Part of a small language model's weights.
Size: 16 layers, MLP 1024 SwiGLU, vocabulary 2048, 17.9M parameters.
Each number is 500 + 25 x the weight over its row's rms, rounded and kept within 0 to 999. Layers, rows and columns count from 0. Numbers have three digits each. The size before them is the row's rms in percent of the matrix's.

# layer 11 attention value, 256x256, rms 0.0508, rows 161-171, columns 0-127
106:496459502444475493502493467522498508551498531525476518504522498501478499492547483487497471479459505467487504460520527497495497537507554496493507534475506513517490501458537490518472512550492514494508495454524477557521465503481503517495502491491524494473517532478511512488502510498513469512543534484490472499477487481448497552512495493498506484485471517475488475540490496478539479517519
097:520495414506539507478496520547473502473464497488480478501510519505481519461491493494494541529462509473461492475512485451494487523506523483499521454508469513512491541523478497540458496561521532503481523521503465526500517519502512518497511517506522487466440499489499496484518500489498455479477483488453475540484524510505464493494521502491529467516482501516535478446445491484494454518491
100:521446443492473516550511458543519549443539515489494477565505522472486510478510535529465498494522516466534485500493481535489496481521488516547532503502515493501513496503522492523505485498532507457510517503524495502521521478527521496487509511502544476503502523513494518514522499520449482551514533489518490544479496489517517542445501491492500530513458501530469497493470527483465450451465
112:469478455438497498509528519514510477519465538513466541505529524493483546493528522496512534500533483528523497481484507524449506464460494525509499560506552490517502511479501477517481492479532470515462476542456520484515487490469496524544480488462482540477470532506486454504458530490502485510507508522559518486514477511463501499507490493506492495496510516472530498481484509478492536510472
101:493512456461545465500505499500510505504528514527468508463520525500504507466483506527484538514529501487468504533493467524496498533475502460511499548526528532501483508436454474455482492504497475489514463507462531473501491499502499491511538501503496491514481517512513492533479512502507492487470483524513474533522529458507492513521507514529534549530497525509455439442464504486430528500554
105:494464486561494522526466494500520501491486537538522515489499517527559505485513519488485534517521498538505509466518510502531463507521462481522500509546496530525504473491446499519449491521515460484516488466510485483456486490520535479428488487511515492492479476463484483528483507535511493497489519519505544512462472515449463505468507510485508510514494492474496479467522488511487509505456
104:520528496511531477542479512473529485530491496486460492530527502530490487446477521509500476507509519487500482510517470543493501508543534473527465487514550508535487499476521550525493491515503470480518546446509503490533508533469509463429491509482517498523479532485528489480496486517520516483534545451528504515503469478512502548496478463485503521498493483511469495502536500508506494476472
099:549522470508503499492454476492504510546484521484526481556515549509490492450486535486520515508456533483498481484531490485537517458481480523498484474516501481472467481523453493476488495484534474494499495517468509503479468524461529504550470538495533502479504516504504494483542568515493477518493476496483457492473519482496543505471495484509490499508511493525500481476453521487498495465494
105:514553539518514519488517537476503521522501493462479503516498519501468494510494513476537485479543505509515533524520494512507505532480472488494502487523529502463521504465529489505476546461495507559509552518496543512454513506461465521497469477482510510496529480492475464562496533495488506518491469530519525451535523528541471538547511445537509449511484508504500483552513515513495474496511
103:527508532536523493471466477477476489484534487526496490524492498563524512514507571510507488513509456507476507512485468477469568506464538530519494584485479486495515490489461517498507497483453515476495527495492521480469536497496440480506502536517501507509501498489504529546481535493517468490430525512506541487518493520515488483531508494520525502512479542489485525510501499494478508499516
100:518515511481526522513438491450470518491470494501490508521500485482527474504521502497493499484534522536537489549494534493536464547495474470521497490543480511485518470507479556499549540513448496494506500514485484526535479495500512511530557527544502492526457485513456509499510464531517500533509501470528510507488517538517470479504456495503480527481558460529548466502501498511489522459496
# layer 11 attention output (transposed), 256x256, rms 0.109, rows 161-171, columns 0-127
108:491460469525510474517487472442490505508496490489513507451517461501478521494487488494518490523502521519449502506462469486508482475508506528484519538530493489525474506548509450486532494486466490491503463490534482501509466540474480493494498466481521503494504530476539527468507524510514505461498503522459480569481521440523513553492472484532524483474517481512504497506491444477493546469493
098:486484494506528506464547464502472459477507508483524531488524481509457505449513491504526481515464533502454514459516494496501522505477508468483514500535502472516545539474505484547493528490500468475501487495521526486533474519501522502502469497463545512505458519491502450490513460481490486515511501495471517470491508496518511493514545560494504465524487520477471529536514444488508473489488
103:526445498468496516475495448499486464498496510539465498506532498480492470525489478515489515518508491482518511507507426489531516513506507471524465521513537506491533484458464474569503500502500495516504467535508502508463507510496502457479549529474515510520493510445476473497495514510534537440499525513473500501491467517488562533533549509511497491505543531461449476519477509534442526471498
112:513468520485452484501491521517493526501496537489518514493464471504502481511512529444559492514533510522492489492470502478456492495533525545487532488464512498479459489509421499481498490501502508514498457500516502507502505523525471446454459486490523500513495507527504511551471499509486545493488488512493501530480453535506458500488476465495504522466537524490494536538501470464426463467502
103:494492503489485495485520481485502521464511530448492500491512499524484477477530542503485503513516477536507474502464514489505528492482524496496542495522464478467512515524467497482481444511451463491468513485500481497507520442493555451487461492504519501512519509503516487483530520528511510472507522474528520513476518516491487492523529502512441461483492499508485482480516497520523520500492
107:475477506504508509547483501527532522487487481502430544479519512504544536483522522514438494529570506513528520493528481478501500483493510483462499489499519525489510542487528510523503473474493530458472501537491490519418482504474509513465510506510517516488469538579510479516504500457519503499541514498506484488475459506504475521493483518503514512465507536523483493521500476497535493490504
103:500455520506498525496501524529495518518477496539522509480481529532553509485478504489510522496483462489429465537507473495507518479456453498535468473530504484476512507479535453482492536531454461491481494514461529476508531473533482494528531512527502457493473523504519509502516470456493549478512495514486521498495446526503495516490523489503488507488477538514513524483469506509510528529475
103:462464472492471468493519477500491516484505529508504519508504459483492493496481477548487524512510484537521563465473478454515521508513493509486483532532494501507529476447495508511503497504479522513521482437473471508478497508503506496502468485501499494482480502480471522473550499556501527497511469506513498469485529516463534480475536534463494531475507510467528457530480453494495481504488
108:466558509533455527536496516517545473514509524520519497484521542476519475491505545491516510468495516505556523484507522516515577518518523562479498476504526522480502514531534505460528519496482469496532532488530493496515499505455483475474531456538426500518505489511523460467486518512466559530480523448520508512539522466518487499439487462535490491485474510493470513452484492474525492518485
102:487474466516490508486522546518528482458542523523500483503519520501496474514571484486532474521507506534471470485488482481491535483493521528544476485516528521508496504499481543475517473488463489528473540497491542501505487504497492496504488535480504466506525494475505507483521429533507513516528521476526482483521519538502477501488501529512505522469533546510505478506513527534471558492492
104:509518494518510521514458479535520482483483472502476481481503537505488477474493512515518488467537518517513476474497507487489498517548541446523499499458450500512534483492587514544498472492514496498497505487453511525539503533470484517446512516517480475526530494524472498480442476506481481468524496492485526463531504481484493491501488514482534519525573488511495453442492541515497475490517